From a checkpoint of a small transformer trained on Wikipedia: width 384, 5410 steps.
Each number is 128 + 24 x the weight over the matrix's rms, rounded and kept within 0 to 255. Layers, rows and columns count from 0.

# layer 4 MLP up, 512x384, rms 0.0426, rows 38-55, columns 128-255
[[ 90 117 115 133 134 119 127 123 107 135 187 113 143 157 113 145 145 127 134 139 122  96 114 108 129 139 161 122 139 117  85 120 145 126 116 140 142 115 119 109 131 144 124 167 107 122 160 146 131 127 147 144 146  84  86 139 111 160 159  83 156 147 131 151 168 112 171  71 127 124 112 117 138 143 135 169 130 118 187 135 150 125 132 150 150  98 128 135  99 139 162 140 113 164 120 118 129  95 126 146 105 120 108  82 152 121 153  82  99 164 136 103 132 131 142 120 129 136 158 144 142 103 146 150 148 132  96 175]
 [126 154 145 143 143 147 140 126 154  94 147  97 154 137 127 131 143  90 111 128 112 120 135 135  97 138  75 126 160  91 164 154  74 105  87 130 120 144 150 117 131 119 102 151 138 136 146 113 142 147 134 119 109 133 130 125 149 123 147  91 103 166 143  81  98 147 105  48 114 120 141 140 186 168 116 111 161 146 159 103 125 151 103 109 125 159 142 131 128 115 107 153 139 162 123 125 120 132 145 138 143 125 147 115  97  99 114 124 155 145 117 138 106 113 112 130 150  95 134  78 102 132 134 108 137 151 145 136]
 [132 115 142 116 124 108  94 117 125 156 114 102 119 114 172 154 162 122 142  85 113 133 140 193 118  56  82 118 171 149 112 158 115 132 116 162 126 133 132 133 163  81  90 137 128 164  80 120 143 134 143 131 151 124 174 122 129 138  85 174 165 120 134  94  98 151  77 195 152 116 104 102 124 151 155  94 127 155  86 169 146 102 103 125 101 131 158 128 144 137 119 146 114 155 165 116 112 117 164 120 144 110  88 142 119 143  85  79 137 132 140  90 108 135  93 152 127 113 144 113 125 182 104 126 128 147 106 111]
 [121 125 104 102 121  98  79 175 144 110 128 138 151 138 130 151 129 116 145 132 139  72 127 156 127 157 123 111 135 106 154 118 105 121 147 137 146 106 148 112 130 137 152  51 141 108 130 171 131 144 139 136 119 102 123  92 105 161  84 126 108 155  93 108 167 122 153 129 124 131 117 156 129 100  95 129 118 136  82 137 128 130 144 156 137 114 125 156 163 127 138 105 154 150 115 120 116 105 149 151 131 176 123 117 131  97 161 114 152 116 121 108 122 145 166 120  99 130  80 157 158 136 110 116 122 103 116 147]
 [131 103 143 148 127 131 124 118 177 128 123 126  96 118 142  87 153 103 165 204 169 105 161 103 109 153 134 130 141  95 152 149 139 110 120 147 121 108 132 108 133 167 117 139 157 119 164 124 145 112 134 129  82 161 106  90 155 101 129 102 125 101  88 135  59 155 148 108 158 172 115 118 158 111 107 137 113 162 123 120 126 193 120 123  83 159 117 143 203 124 175 141 100 138  73 111 136 152 170 123 107 123 102 159 162 111 132 126  67 141 106 147 144 150 136  97 123 158 115 150 138 157 150  75 131 137 123 135]
 [119  89 155 114 183 138 138 134 171 156 101 154 110 142 140 126  86 119 104  89 130 125 155 156 131 104 121 158 121 128 116 118 134  79 158 135 134 111 126  93 132 155 102 143 106  95 136 101 101 136 132 147 114 123 158 136 138 135 115 108 115 154 130 109 166 139 125 164  95  81 157 122 150 101 137 144 138 126 139 152 115  86 143  92 155 148 149 127 144 154 127  62  83 138 161 125 124  83 138  85 137 118 154 180 119 134 131 149 105 162 104 120 146 138  68  93  83 135 147 154 110 144 113 111 168 122 161  96]
 [114 139 178 103 137  81 106  78 145 104 121 148 135 134 151 130 138 137 141 141 155 138 123 148 147 143 120 143  82 100 136 170 148 138 109 141 111 150 134 127 123 130 139 124 103 145 119 113 140  94 143 188 120 101 118 132 108 128  86 122 173 123 115 160 130 190 151 127  92 142 152 132 105 152 126 130 137 136 129 144 106 154 119  80 144 155 100 197 133  79 169 146 157 154 147 160 119 105  93 109 151 169 130 131 135 161 123 104 132 139 127 120 114  97 114 100 118 105 146 143 188 121 124 113 136 127 137 122]
 [ 96 160 146  94 149 127 133 180 127 110 143 132 152 108 110 134  75 155 143  99 158 119 105  86 162 141 108  91 170 151 147 134 139 136 123 128 135 122 166 105 108 131 127 122 100 154 137 124 113 119 133  91 153 149 131 150 126  93 129 190 128 142 115 113 160 118 144 153 129 112  90 114 151 146 133 108  95 126 111 189 178 131 128 100 131 130 154 165 152 134  81 103 112  74 146 113 135 137 115 105 103 150 129 138 160 147 120 103 116 116 148 154  58 141  88 181 135 129 117 124 119 107 117 159 147 103  91  78]
 [107 157 186 106 127 110  94 141 125 120 107  99 116  88 136 123 142 128 153 109 118 116 154 123 117 127 119 145 134 108 119 130 124 123 151 126 116 111 129 121 108 129 155 127 151 127 137  85 114 142 160 118 126 141 141 138 112 145 128 139 112 113 129 146 109 107 134 157  86 104 151 119 139 148 106 136  95 160 103 131 110  76 199 108 112  84 152 144 143 110 158 150 150 148 143 110 152 130 114 131 153  84 151 119 170 163  97  66 130  99 175 148 120  97 109  98 102  91 144 156 166 142 101 146 102 127 145  77]
 [125 114 153 153 120 118 112 177 114 125 138 107 148 144 117 126 130 122 184 164 142 118 163 139 122  81 139 166 150 113 128 120 101  99 167 130 158  88 141 118 108 133 149 146 148 136 149 116 118 116 141 141 127 174  90 150 115 135 140 145 104 148 133 126 138 112 160 124 122  95 117 171 126 124  84 172 148 152 115 126 139 149  81 117 106 135 123 156 125  65 147 140 114 139 106 111 126 133 167 108 126 137 126 134 142  66 185 123  49 127 149 109 119 137 117 131  89 141 112 145  47  96 106 124 116 124 158 132]
 [148 144 121 131 133  98 116 123 111 115 116 128 145 106 130 128 153 115 115 129 181 116 107 147 132  97  70 147 134 134 128 144  95 126  98  80 174 173 146 143  93 171  94 121 138 101  94 161 107 141 123 154 119 111  56 178 158  82 139 158 125 122 145 110 142 121 127 161 107 125 105 170 101 153  98 166 160 108 101 124 171 112 132 140 170 162 129 162 136 179 120 139 160 103 121 138 115 131 136 157 123 115 126 143  96 129 154  87 155 121 123 127 190  72 121 132 143 124 134 138 149 119 158  94 105  87 124 138]
 [143 113 122 107 103 140 115 118 161 143 132 101 132 146 139 153 160 137 135 143 155  87  99 170 114 145 149 152 157 140 110 128 167  84 132 136  80  96 105 134 175 162 136 149 136 111 132 122 131  95 133 121 146 150 107 110 160 127 108 139 133 167 101 127 122 154 109 133 155  78 130 151  87 115 165  97 137 133 126 132 139 112 171 145 108 122 112 161  85 134 120 140  99  78 174 134 112 126  94 112 144 126  89 121 157 126 126 161  79 124 132 110 180 129  66 142 105 123 107 127 161 120 147 115 123 116 133 115]
 [104 105 110 144 158 149 123 111 135 152 136 132  88 110 150 177 127 149 131 143 155 120 142 150 118 109 166 173  99 126 134  99 114 141  87 125 117 150  72 143 144 144 120 101 128 107 110 149  84 153 122 111 150 135 116 148 120 138  96 111 145 154 131 145 125 123 128 125 121 150 173  86 107 113 144 163 106 149  93 119 129 109 143 119 122 164 146  93 136 155  97  75 144 136 142 130 154 164 162 157 121 129  95 100  77 184 126 146 208 196 109  32 151 103 132 159 152 133 145 136 166 121 147 105 141 144 134  96]
 [128 105 145 106 137 134 131 104 132 123 141 100  90 145  91 117 167 139 162 125  97 117 104 127 108  96 111 144 143 136 152 115 130 123 158 132 116 102 165 131 155  98 135 132 118 180 136 123 157 118 155 140 121 135 122 129 121  75 101 114 106  99  87 101 112 158  98  84 115 108 150 170 164 138 112 139 155 126 135 165  87 118 126 124 124 149 134 118 106 144 129 149 115 147  91 104 150 135 106 154 127 106 138  98 135 127 110 115 104 134 176 118 126 137 109 114 104 139 129 128 134 126 144 112 158 121 169  90]
 [133  72 174 147 127 116  63 150 110 125 126  94 147 114 121 106 134 159 113 149 112  69 100 106  97 157 106 147 159 134 114 137 133  84 111 128 120 131 135 129 133 130 109 165 145  93 102 131 154 133  87 141 127 121 173 150  97 137 154 135  97 152 128 138 105 116 110 138 135  96 116 123 158 112 143 160 117 154 123 135 168 109 136 121 148 116 152 117 136 158 138 136 136 140 118 120 108 153 145  97 106 106 140 131 145  95 180 157 154 133 100  92 189  72 119 129 132 118 157  81 114 152  97 111 108 127 107 118]
 [100 139  98 139 142  83 148 135 117 172 124 128 110 113 107 128 157 171 138 118 133 145  85 114 149 133 133 115 149 162 123 116 136 105 118 169 116 116 121 122 176 131 166 132 119 104  81  98 109 122 102 101 115 140 158 123 129 108 116 100 107 111 126 144 117 130 146 105 101 182 117 119 163  75 111 110 178  95 112 127 152 129 131 114 112 132  74  81 142 161 152 135 159 153 152 168 146 157  92 141 148 118 143  92 121 106 168  94 150  87 128 122 160 175 147 148 152 152 135 131 167 115 100 122 110  91 121 121]
 [ 90 162 121 104  88 186  98  97 110 166 110 127 149 155 118 165 128 123 122 141 113 112 184 167 131 132 129 149 108 150 117 154 120 152 118 117 113 119  81 153 147 111 136 107 133 100 122 143 100 134 135  96 164 144 139 113  98 148 152  99 106 173  99 116 103 151 132 125 155 113 133 136 109 170 116 105 119 105 120 115 123 153  92 153 135 101 150 126 142 169 112 137 151 104 114  98 132 146 129 132 206 109 169 103 147 109 114 103 149 117 131 139 176 175 128  87 114 133 109 106 110  95 147 107 121 124 120 167]
 [132 113 143 145 139 160 106 119 164 108 143 159 184 122 144 123 106 158 138 110 110 111 138 123 112  95 124 152 116 119 180 115  98 147 120 111 117 174 121 112  93 162 116 114 118 100 112 125 115 117 137 149 121 139 117 155 133 140 108 123 152 147 126 140 133 157 155 117 136 127 148 129 164 112 149 115 172 129 137 149 164 153 114 127 125 142 152 113 116 125 147 108 142 120 104 134 108 152 138 123 151 134 119 134 142 128 129 110 121 104  97 113 150 137  86 122 143 105 132 111 104 109 149 116 118 103 108  92]]
# layer 4 MLP down (transposed), 512x384, rms 0.0442, rows 38-55, columns 128-255
[[116 164 130 156  93 165 122 141 131 103 101 130 103 105  90 139 106 141 121 103 125 114 100 130 111 111 140 124 165 118 153 142 115 156 151 134 158 154  61 165 107 118 117 102  75 154  87 139 117 117  94 130 130 107  94 176  95 148  97 129  69 111  91 117 129 133 129  94 119 118 129 102 102  99 117  89 151 157 134 146 104 129 141 155 149 114 156 124 135  97 139 113  91 116 127 117 115 115 133 132  96 126  98 120 137  97 155 163  91 167 124 154 133 126 121 126 116 139 130 136 138 144 156 132 157 136 123 114]
 [140 130 158 120 194 122 139 150 133 184 105 122 123 142 124 168 139 153 145 113 159 128 129 139 114 148 117 153 140 114 146 154 134 171 151 128 103 145 137 124 134 142 117  87 181 137 146 125 140 136 150 143 127 147 112 172 114 122 149  93 130 121 143 152  96 151 143 158 116 143 139 157 127 136 139 107 148 134 115 123 143  82 137 108 152 128 115 117 120  87  91 137  86 170 153 149 166 140 110  83 125 137 178 127 150 125 113 138 139 148 126 125 121  98 145 124 101 112 120 135 157  86 102 112 158 135 112 131]
 [103 125 152 132  97  86 127 174 139 137 146 105 107 171 191 115 121 146 120 120 141 129 172 149 122 121 101 141 145 133 166 137 147 132 104 103 136 132 137 150 188  78 150 120 125 149 154 131 139 178 127 105 163 105 151 105 118 117 105 141 150  96 153 109 116 126 127 168 131 154 158  83 144 185 151 121 128 160 120 143 155  77 135  96 115 103 152 144 138 126 131 127 137 123 190 122 133 117 152 124 108 103 142 140 143 133 114  95 156 154 155  92 106 124  78 155  96 112 182  68 115 137 108 156 134 127  80 129]
 [ 97 132 128 128 106 124 131  88 138 114 142 107 108 143 118 136 158 132  85 137 112 115 104 148 129 124 140  77 111 113 120 101 104 161 141 152 136 104  89 157 106 138 158 147 122 154 117 123 109 153 132 127 133 134 150 117 118 103 141 162 152 129 114 174 130 102 141 113 162  96 103 131 125 127 119 127 156 136 127  95 155 127 113 104 186 135 149 138 122 117 135 135 122 149 127  71 113 116 126 109 106 111 105 120 116 141 119 130 116 156 131 120 103 127 144 169 132  86 149 128  93 147 148  97 100 132 115 191]
 [133 142 112 162 171 104 157 134 124 123 132 180 105 129 140  72 137 147 123 130 133 141 113 119 124  96 135 172 103 128  94 118 130 159 113 120 132  88 139 131 168 126 170 114 134 144 162 135  99 149  96 142 101 154 116 134 143 132  93 125 161  99  92 130 137 131 118 147 156 126 132 102 119 142 126 125 125 120 169 106 141 164 127 159  97 118 113 149 144 139 125 129 146 122 142 101 127 118 133 104 154 128 139 121 136 123  97 114 127 126 134 162 171 160 126  92 120 154  60 150 108 124 130 134 141 126 173 144]
 [106 142 142 129 162  88 181  96 155 135 100 109 153 110 171 131 107 133 118 128  96 117 137 124 122 134 128 122 111 135  99 141 141  96  98 157 133 105 108 158 112 119  94 120 108 164 151 127 130 180 149 158 141 128 118 119 122 117 141  90 106 185 138 110 117 139 104 159 111 122 142 139 119 118 116 137 127 118 153 136 127 164 132 138 148 148 145 107 103 143 122 162 137 112 120 174 151 136 124 119 137 133 136 148 150 156 138 165 140 162 115 176 149 127  88  95 137 134 176 152 110 113 143 116 133 146  90 104]
 [110 155 164 114 117  93 107 151 142 144  70 139 163 166 146 117 130 167 157 137 140 115 144 118 136 145 122  99  60 102 125 175 133 147 141 120  91 146 132 111 138 128 145 137  99 136 137 133 141 118 109 166 120  71 123 149 162 128 114 109 135 117 145 148 128 133 170 123 145 162  93 142 149 136 138 125 157 131 169 131 130 149  84 107 149 174 101 159 159  99 156 143 155 115 128 114 117 117 123 173 135 111 137 117 160 140  93  94 140 134 105 139 103 129 110 128 136 147 120 130 167 135 144  55 108 154 133 158]
 [120 134 114 104 118 145 153 149 152 156 128 141 155 113 135 149  62 131 140 101 109 103 126  98 137  88 144 146 125 132 119 153 118 119 147 143 118 108  86 145 140 116 146 151 132 157 110 166  88 121  79 126 147 101 107 117 104 125  79 119  80  87 109 129 119 153 128 118 138 116 112 111 147 150 105 143 154 128  90 111 129 123 147 107 156 120 115 109 122  96  97 108  96 120 133 127 149 134 118 115 156 144 193 148 112 127 106  96 121 135 151 128 133 110 133 131 156 137 126 121 133 120 172 130 135  85 130 119]
 [132 154 157 115 100 163 140 115 146 116 152  96 132 133 178  95 111 122 119 145 128 125 125 182 118  96 139 171 141 143 182 142  93  95 137 135 145 113 160 170 147 107 179 126 140 135 120 142 147 131 146 133 170  99  89  92 137 141  91 133  89 133 115 104 140 153 159 113 145 137 143 154 122  76  96 129 140 138 104 123  90 111 140 146 107 180 114 147  95 110  92 170 124 157 180 107 134 142 119 115 147 125  84 149 135 146 143 113 144 150 114 133 112 140  95 105 124 131 184 149 120 138 109 124 117 136 127 131]
 [156 142 125 143  98 104 145 165  69  97 138 140 111 143 142 115 114 125 152 125 124 152 147  95 129 112 138 164  93 111 142 124 146 103  98 127 164 148 121  91 104  84 121 125 151  89 104 126 135 139 133 131 114 164 136 118 124 178 140 131 135  94  76 154 113 140 150 151 159 132 113 103 108 145 145 138 117 187 142 130 150 163 171 112 185 122 163 176  94  97 104 108 130 132 124 158 142  99 135 117 159 137 103 114 150 153 154  96  72 117 104 119 128 146 141 202  82 137 105 144 106  97 106 149 108 128 128 128]
 [ 79  96 137  82 142  82 123  98 116 132 102 117 145 137 144 131  99  79  95 154 116 104 145 135 136 159 100 101 116 142 164 144 125 126 111  88 134  94 157 171  94 145  94 135 137 137 155 133 149 113 115 136 133 145 104 113  91 132 126 141 135 186 141 148 146 100 136 131 126 113 100 128 113 104 106 131 141 111 149 135 134  60 147 133 104 134  95 161 145 132 126 166 149 131 161 122 135 154 117  87 100  88 106 124 107 116 156 147 113 110 105  95 150 134 106 167 142 168 124 166 122 103 139  92 111  77  87 123]
 [123 122 123 127 119 141 126 162 142 159 108 128 130 110 128 143 130 105 114 112 155 145 123  79 140 139  86 118 137 141 138 135 125 118 144 109 159 138 129 136 115 134 119 145 107 116 131  83 109 103 106  92 137 110 147  80 157 134 113 109 184 180 181 128 133  98 146 117 102 153 145 159 119 157  86 132  90 115 131  78 132 139 138 145 127 179 116 151 113 156 137 162 129 113 117 139  92 141 146 111 164 121 111 143 111 145 148 114 130 128 132 140 146 154 145 126 161 108 141  95 185 122 123 134 149 106 116 157]
 [ 96 139 104 138 149 145 103 115 110 147 146  91 110 171 111 161 150 136  93 131 152 139 103 124 111 160 163 136  92 136 177 140 139  77  97 152 106 100  99 160 126 145 136 151 144 136  72 147  98 159 119 104 136 122 114 112 134 120 106 143 172 100  82 120 128 151 141  91 159 151 131 104 140 150 127 120 104 167 158 155 143 124 129 120 147 141 139  97 152 155 140  96 186 125 123 144 106 114 133 128 135 145  70 124 116 134  74 131 149 161 120  92 154 129 107 174 108 151 125 162 141 132 134 152 168  94 121 112]
 [118 140 126 148 148 142 121  89 105 124 120 167 153  96 141 139 105  95 107 117 121 121 125 157 127 122 151 108  99 109 126 149 115  80 128 155 126 129 119  94 124 155 133 164 138 145 132 147 131 124 116 153 131 127 102 107 109 119 127 123 106 183 174 136 142 148 109 158 110 139 117 166 119 138 162 144 150 165 135  75 133 118 103 144 160 107 133 157 111 167  85 173 122 111 138 135 110 139 144 114 137 139 155 131 124 114 143 155 157 137 104 104 113 146 154 136 143 111 127 131 124 136 102 166 106 113 153 156]
 [128 148 125 153 115 115 112 148 113 112 118 109 151 139 133 122 139 173 147  97 105 121 168 133  78 145  90 124 107 101 137 128 144  85 155  94 126 147 132 140 116 112  88 133 137 111 146 141 120 108 146 116 137 140  98 141 163 104  82  89 143 135 131 162 109  88 119 129 154 130 147 123 157  99 164 142  85 165 117 101 163 113  98  77 117 122 135  76 118 102 145 124 167 162  95 113 146 148 128  96  83 124 127 120 144 113 135 152 120 134 136 135 169 186  71 146 115 134 145 141 130 128  78 111 124 113 137 101]
 [147 123 156 114 159 114 127 138 119 134  91 136 144 132 141 114 117 154 144  94 130 148 117  93  89 179 134 133 128 128  93 111  75 135 131 147 194 123 121 155 119 163 156 141 140 107 102 120 145 110 156 135 161 131 158 148 152 134 142 136 165 122 129 143 122 122 113 131  89 112 108 131 127 139 101 110 152 114 115 134  99 106 177 114 129 138 117  75 165 112 145 142 151 142 115 178 145 110 125 102 164 107 151  86 102 140 135 132 121  88 147 123  97 118 146 141 113 124 101 130 143 136 116 122 105 128 152 103]
 [134 120 126 168 119 124 103  99 121 191 169 124 134 105 138  88 173 131 104 116 120 185 140 127 129 109 156  91 145 136 124 100 138 134 132  82 156 122 150 144 145 105 126 121 133 152 126 113 131 128 131 177 156 186 175 142 113  99 117 153 123  90 111 112 105 129 110 151 175 141 113 121 115 132 156 149 101 171 106 124 169  93 152 135  90 113 143 190 152 165  95 128 173 134 143 163 118 113 162 117 142 145 115 111 134 128 113 163 179 129 119 109 128 136 124 117 136 128 150 168 152 143 139 126 121 157 125  77]
 [166 102  97 132 111 148 118 117 146 141 117 109 130 127 123 159 132 143 137  79 131 119 154 135 154 177 129 130 144 151 121 154 125 135 126 135 134 105 174  90 110  90 115 142 176 145 122 138 150 117 134 143 119 125 173 122 132 128 114  95 113 144 123  96 121 143 143 117 173 143  75  77 146 135 130 104 151  86 113 142 164 111 127 125  97  85 120  89 139 103 142  88 116 116 117  88 149 153 108 125 163 120 156 165 111 143  98 157 138 107 101 138 136 115 136 131 129 144 128 160 108 131 145 136 118 131  93 104]]
# layer 4 MLP gate, 512x384, rms 0.0458, rows 39-56, columns 128-255
[[118 139 129 141  91 120 173 130 116 116 146 144 131 125 103 125 140 103 146 134  81  65 111 105 134 140 131  71 160 133 188 113 140 103 119 125 167 110 115  67  65 102 125 144 146 109 107 133 113 161 127  95 150 147  86 122  96 140  57  80 136 101 163 124 123 148  86 157 124 152 102  97 130  98 153 175 144 140 123 115 130 142 125 172 172 114 148 161 123 116 140 101 128 151  91 107 122 128  83 138 113  93 176 151 173  95 161 116 133 144 162 122 173 131 177 160 183  89 133 131 135 131 109 140 128 148 150 185]
 [114 148 120 157 157 120 176 133 119 129  78 123  95 140 159 156 104 104  89 130 118 123 108 153 120 153 158 140 142 124 155 188 161 113 160 146 104  89 108 152 120 151 109 126 101 156 120 169 111 140 132 135 178  97 151 138 127 127 132 150 131 128 152  75 141 134 141 123 105 118 148  97 137 127 159 106 166 152 138 151 127 138 145  92 126 130 129 109 123 134 133  90 106 109 100 114 159  97 109 177 145 122 147 144 115 133 155  83 142 103 123 116 137 114 160 114 123 145 161 129 127 135 148 116 172 154 160 129]
 [ 98  94 125 162  68 125 155 155 174 105 106 178 111 130 113 141 111 111 174 127 136 159 152  81 110  93  82 151 157 109  98 128 144 126 135 134 121 120 117 165 133 107 148 133 141 134 142 150 126 134  82 114 122 125  96 131 131 125 101 134 115 146 131 158 126 111 134 105 121 134 106 105  93 104 129 121 157 111 120 106 147 152 104  98  92  80 117  84 117 108 116 122 142 110 137 113 179 140 102 127 128 128 111 142 138 118 157 148 147 138 136 141 155 115 159 114 123 140 131 156 138 125 145 137 154  95  90  95]
 [112 126 114 119  97 154 109 157  90 162 115 132 175 123 133 112  91 141 150 125 157 150 135 130 188 147 158 171 135 110 134 131 158 150 140 133 118 111 123 129 142 126 168  60 136  97 157 100 119 101 132 139 118 116 133 110 170 132 133  93 169 124 153 136 166  95 152 105 162 157 117 131 110 107 155 122 118 107  87 134 123 174 183 150 110 211 111 172 108 151 107 146 112 137 151 101  89 154 102 133 126 106 134 105 142 139 190 153 145 127 104 104 131 166 183 108 110 122 136 141  83 137 124 123 110 134 151 207]
 [114 137 107 155 119 111 131 128 179 140 167 128 131 108 140 111 166 134 155 149 108 140 104 125 115  86 149 111 116 110 129 102 124 156 150 189 171  96 159 130 146 113 116 104 132  91 129 130 103 105 105 139 130 119 111 163 141 105  89 137 135 144  98  91 110 117 112 120 117 109  86  97 129  95  96 113 112 109 165 102 116 129 131 111 136 138 115 100 159 137 169 133 101 187 189 112 114 145 114 130 123  84 174 153 116 160 125 152 162 171 165 124 133 124 135  88 125 127 130 150  94 107 143 116 167 141 132 132]
 [122 151 154 137 141 162 122 129 105 104 121 105 130 141 112 106 118 128 104 139 156 151 162  93 124 103 134 107 131 124  91 129 152 157 155 150 153 156 151  95 183 132 139 115 130 172 124 124 123 125 140 154 104 114 181 122 144 134 111 112 106 126 133 129 168 115 117 124 136  87 144 114 114 138 120 128 112 170  92 154 135 169 103 100 163 138 138 117 148 115 141 155 124 127 154 152 114 140 116 131 109 155 140 112 168 174 158 140 128 115 131 101 159 128 173 133 117 124 138 106 151 119 163 152 167 127 150 169]
 [112 104 139 121 119 142 167 158 152 176 111 128 123 148 132 140  79 156 121 138  96 148 100 127 171 104 163 117 164  98 125  97 136 167  89 126 169 143 141 122 143 103  95 155 112 107 134 130  68 105  91 116 104 115  91 141 100 157  96 128  95 192 131 108 136 127 105 120 101 137 127 108 149 142 126 126 163 137  85 159 142 152 152 118 111 126 100 145 139 128 132 142 101 127 136 120 117 151 114 129 129 118 138 110 125 145 133  98 163 175 121 154  96 128 132 165 162 136 172 116 151 126 120 121 139 111 111 143]
 [ 97 127 138 101 127 156 166 101 116 125 178 113 122 148 115 153 163 134 111 127 111 129 119 130 141 140 132 156 114 103 149 107 180 138 168 128 148 127  79 136 125 156 116 115 111 146 132 115 118 116  85  71  99 128 129 165 116 154 151 151 147 113 141  91  95 102 132  93 127  92 131  89 114 172 126 139 136 123 133 161 119 140 142 117 140 142 151  84 108  92 152 102 117 137 146 112 135 118 112 119 125 140 108 144 144 143 164 145 121 111 154 116 132 103 116 184 122 119  95 176 153 108 125  94 150 141 148 184]
 [118 126 178 127 144 128 106 127 163 161 161 120 110 137 133 116 177 158 113 117 133 109 151 149 134 147 145 154 135 145 134 149 152 162 111 135 147 127 137 117 120 153 144 158 133 136 113 112 123  86 107 134 146 116 148 120 118  79 111 131 127 111 112 166 118 107 119 153 112 107 136 114 138 103 132 134 133 145 128 165 124  94 108 142  83 141 138 121 138 119  66 123 144 153 112 126  91 135 143 121 118 108 116 140 111 161 121 114 107 132 189 116 139 112 145 148 118 127 171 109 126 141 135 139 105 103 138 158]
 [126 109 110 141 115 161  83 143 152 154 163 145 144 119 103 139  95 141 136 120 118 141 157 107 144 137 146 154 151 164 126 141 138  79 142 123 136 144 127 107 173 179 132 127 147  74  97 126 102 137 144  93 159 119 131 120 172 138 110 129 125 184 102 146 134 121 112  76 189  97 127 132 140 133 141  92 140 112 120 122 116 108 103 130 149 150  86  92 137 107 137 149 137 136 117 122 104 159 142 114 120 143 132 127 117 170 144 135 165 152  81 104 141 112 140 141 114 127 109  88 120  94  80 122 145 138 113 160]
 [112 107 136 157 142 128 115 126 117 135 137 151 124 125 108 115 104 102 160 153 113 125 106 166 114 127 151 158 166  96 149 127 168 148 138 130 109  83 141  96 110 112 135 145 152 128 115 121 127 132 124 122 125 123 105 131 108 109 114 191 125 167 118 142 146 178 152  94 120 122 159 118  57 130 123  91 139 118 122  93 164 110 118 110 157 127 116 138 154 174 123 121 105 125 151 116  93 130 136 114 109  85 118 124 133 177 119 107 128 137 177 156 108 146 112 132 122 103 116 122 137 125 135 127 112  98 132 183]
 [172 114 145 100 155  69  95  92 129 111 105 149 119 175 147 138  66 112 146 146 135  88 161 154  73 140 135 144 134 125 162 146 131  96 138 198 138 156 157  94 145 134 125  84 131  95 148 121 154 128 126 138  99 161  83 113 122 127 127 113 146 134 158 159 129 157  95  90 114  91 156  62 146 124 106 135 132 134 127 128 137 140 139 144  75 139 161 107  94 106 106 128 133 119  85 124 157 152 134 140 112 122 157 136  88  97 118  92 123 123 110 110 121 140 121 137 120 145 130  95 106 144 121 124 110 153 135 140]
 [106 100 127 116 184 132 112 152 124 108 138 151  91 146 125 116 124 118 140 116 109 123 127  96 137 134 121 150 145 110 132 122 136 117 141  95 113 121 105 137 113  88 100 143 110 139 157 112 151 110 145 104 130 115 108 151 158 153 130 124  74 107 126  93 165  92 135 125 158 128  92 104 110 142 164 114 130 149 128 113 131 106 149 127 116 149 128 144 108 131  93 116 125 121 110 111 145 117 120 128  97 127 136 129 118 115 102 140 134 128 143 135 119 128 117 147 127 143 121 114 137 105 143 120 111 159 176 102]
 [110 141 141 117 113 126 131 127 120 127 158 123  99 118 130 136 151 131 161 128 125 121 123 114 134 144 135 164 120 121 157  89 108 184  93 125 135 129 131  99 148 116 131 131 119 129 170 146 138 118 123 122 114 116 129 143 168 142 155  90 110 134 125 113 181 140 136 146 127 153 144 120 120 114 179 149 173  89  98 156  91  80  94 164 132 173 154 190 109 122  95  98 112 137 103 125 174 121 107 142 124 126 126  93 154 152 112 150 143 148 117 118 124  98 151 115 159 148 134 133 142 146 136  77 148 147  95 165]
 [146 140 172 172 141 138 151 149 130 152 177  97 118 141 115  97 169 170 168 122 128 107 116  97 130 133 114 131 109 131 117 113 150 136 126 113 183 113 130 122 128 132 115 140 140 133 116  98 144 128 127 122 125  84 159  89 129 116 101 133 122 156  79 154 120  73  87 128 119 127 156  92 164 124 117 121 151 108 129 114  88 126 143 132 124 148  83 130 130 137 119 135 148 181 121 119 120 167 173 118  94 128 159  92 131 144 117 111 149 107 109 143 142 130 128 123 114 128 131  85 127 121 113 113  80 172 103 161]
 [135 143 141 154 126 120 130 109 143 142 133 196 100 128 123 136 147 125 127 151 111 131 113 144 153 101 125 126 105 129 128 128 153 129 103 150  96 109 134 111 147 131  86 132 146 140 119 150 112 104  99 102 108 211 187 129 137 106 154 133 139 210 164 123 110 122 105 135 121 133 143 100 143 111 107 131  99 110 120 122 157 146  99 159 113 135 128 120 107  91 123 131 152 173 132 128 145 136 137 134 130 100 158 132 128 118 138 128 129 130 164 162 139 132 124 174 118  80 141 116 122  75 162 149 176 135  97  82]
 [145 114 148 125  90  95 151  96 140 143 144 132 122 154 109 132 146  89 121 105 142 146 122 133  91 113 171 125 138 114 126 152 133 100  86 108 169 116 124 123 163 152 139 136  98 108 127 163 119 118 141 112 139 129  77 101 120 129 150 126 114  83 150 104 159 121 150 112  86 118 122 132  72 134 140 129 139 117 108 103 104 104 110 172 134 126 150 103  78 136 153 125 142 114  98 115 178 148  86 157 134 103 121  98 138 110 148 127 151 113  95 115  91 114 147 113 149 125 150 121 122  99 102 117 124 132 130 152]
 [ 98 153  79 120 146 122 158 125 138 125 116  86 126 155  91 132 144 137 101 172 108 128 129 116 128 125 130 142 177 125 128 149 143 129 121 117 110 149 156  93 142 132 126 136 121 172 111 125 112 148 136 102 145 149 144 127 119 115 148 163 111 140  96 112 148 105 121 113 133 118  96 152  99 103 159 122 169 130 110 104 150 117 104 125 123 128 131 140 160 149 120 155 112  93 142 149 150 164 170 165 123 117 140  96 109 150 147 160 121 127 146 140 142 156 155 172 139 123 112  96 123  90 113 144 151  81 101 155]]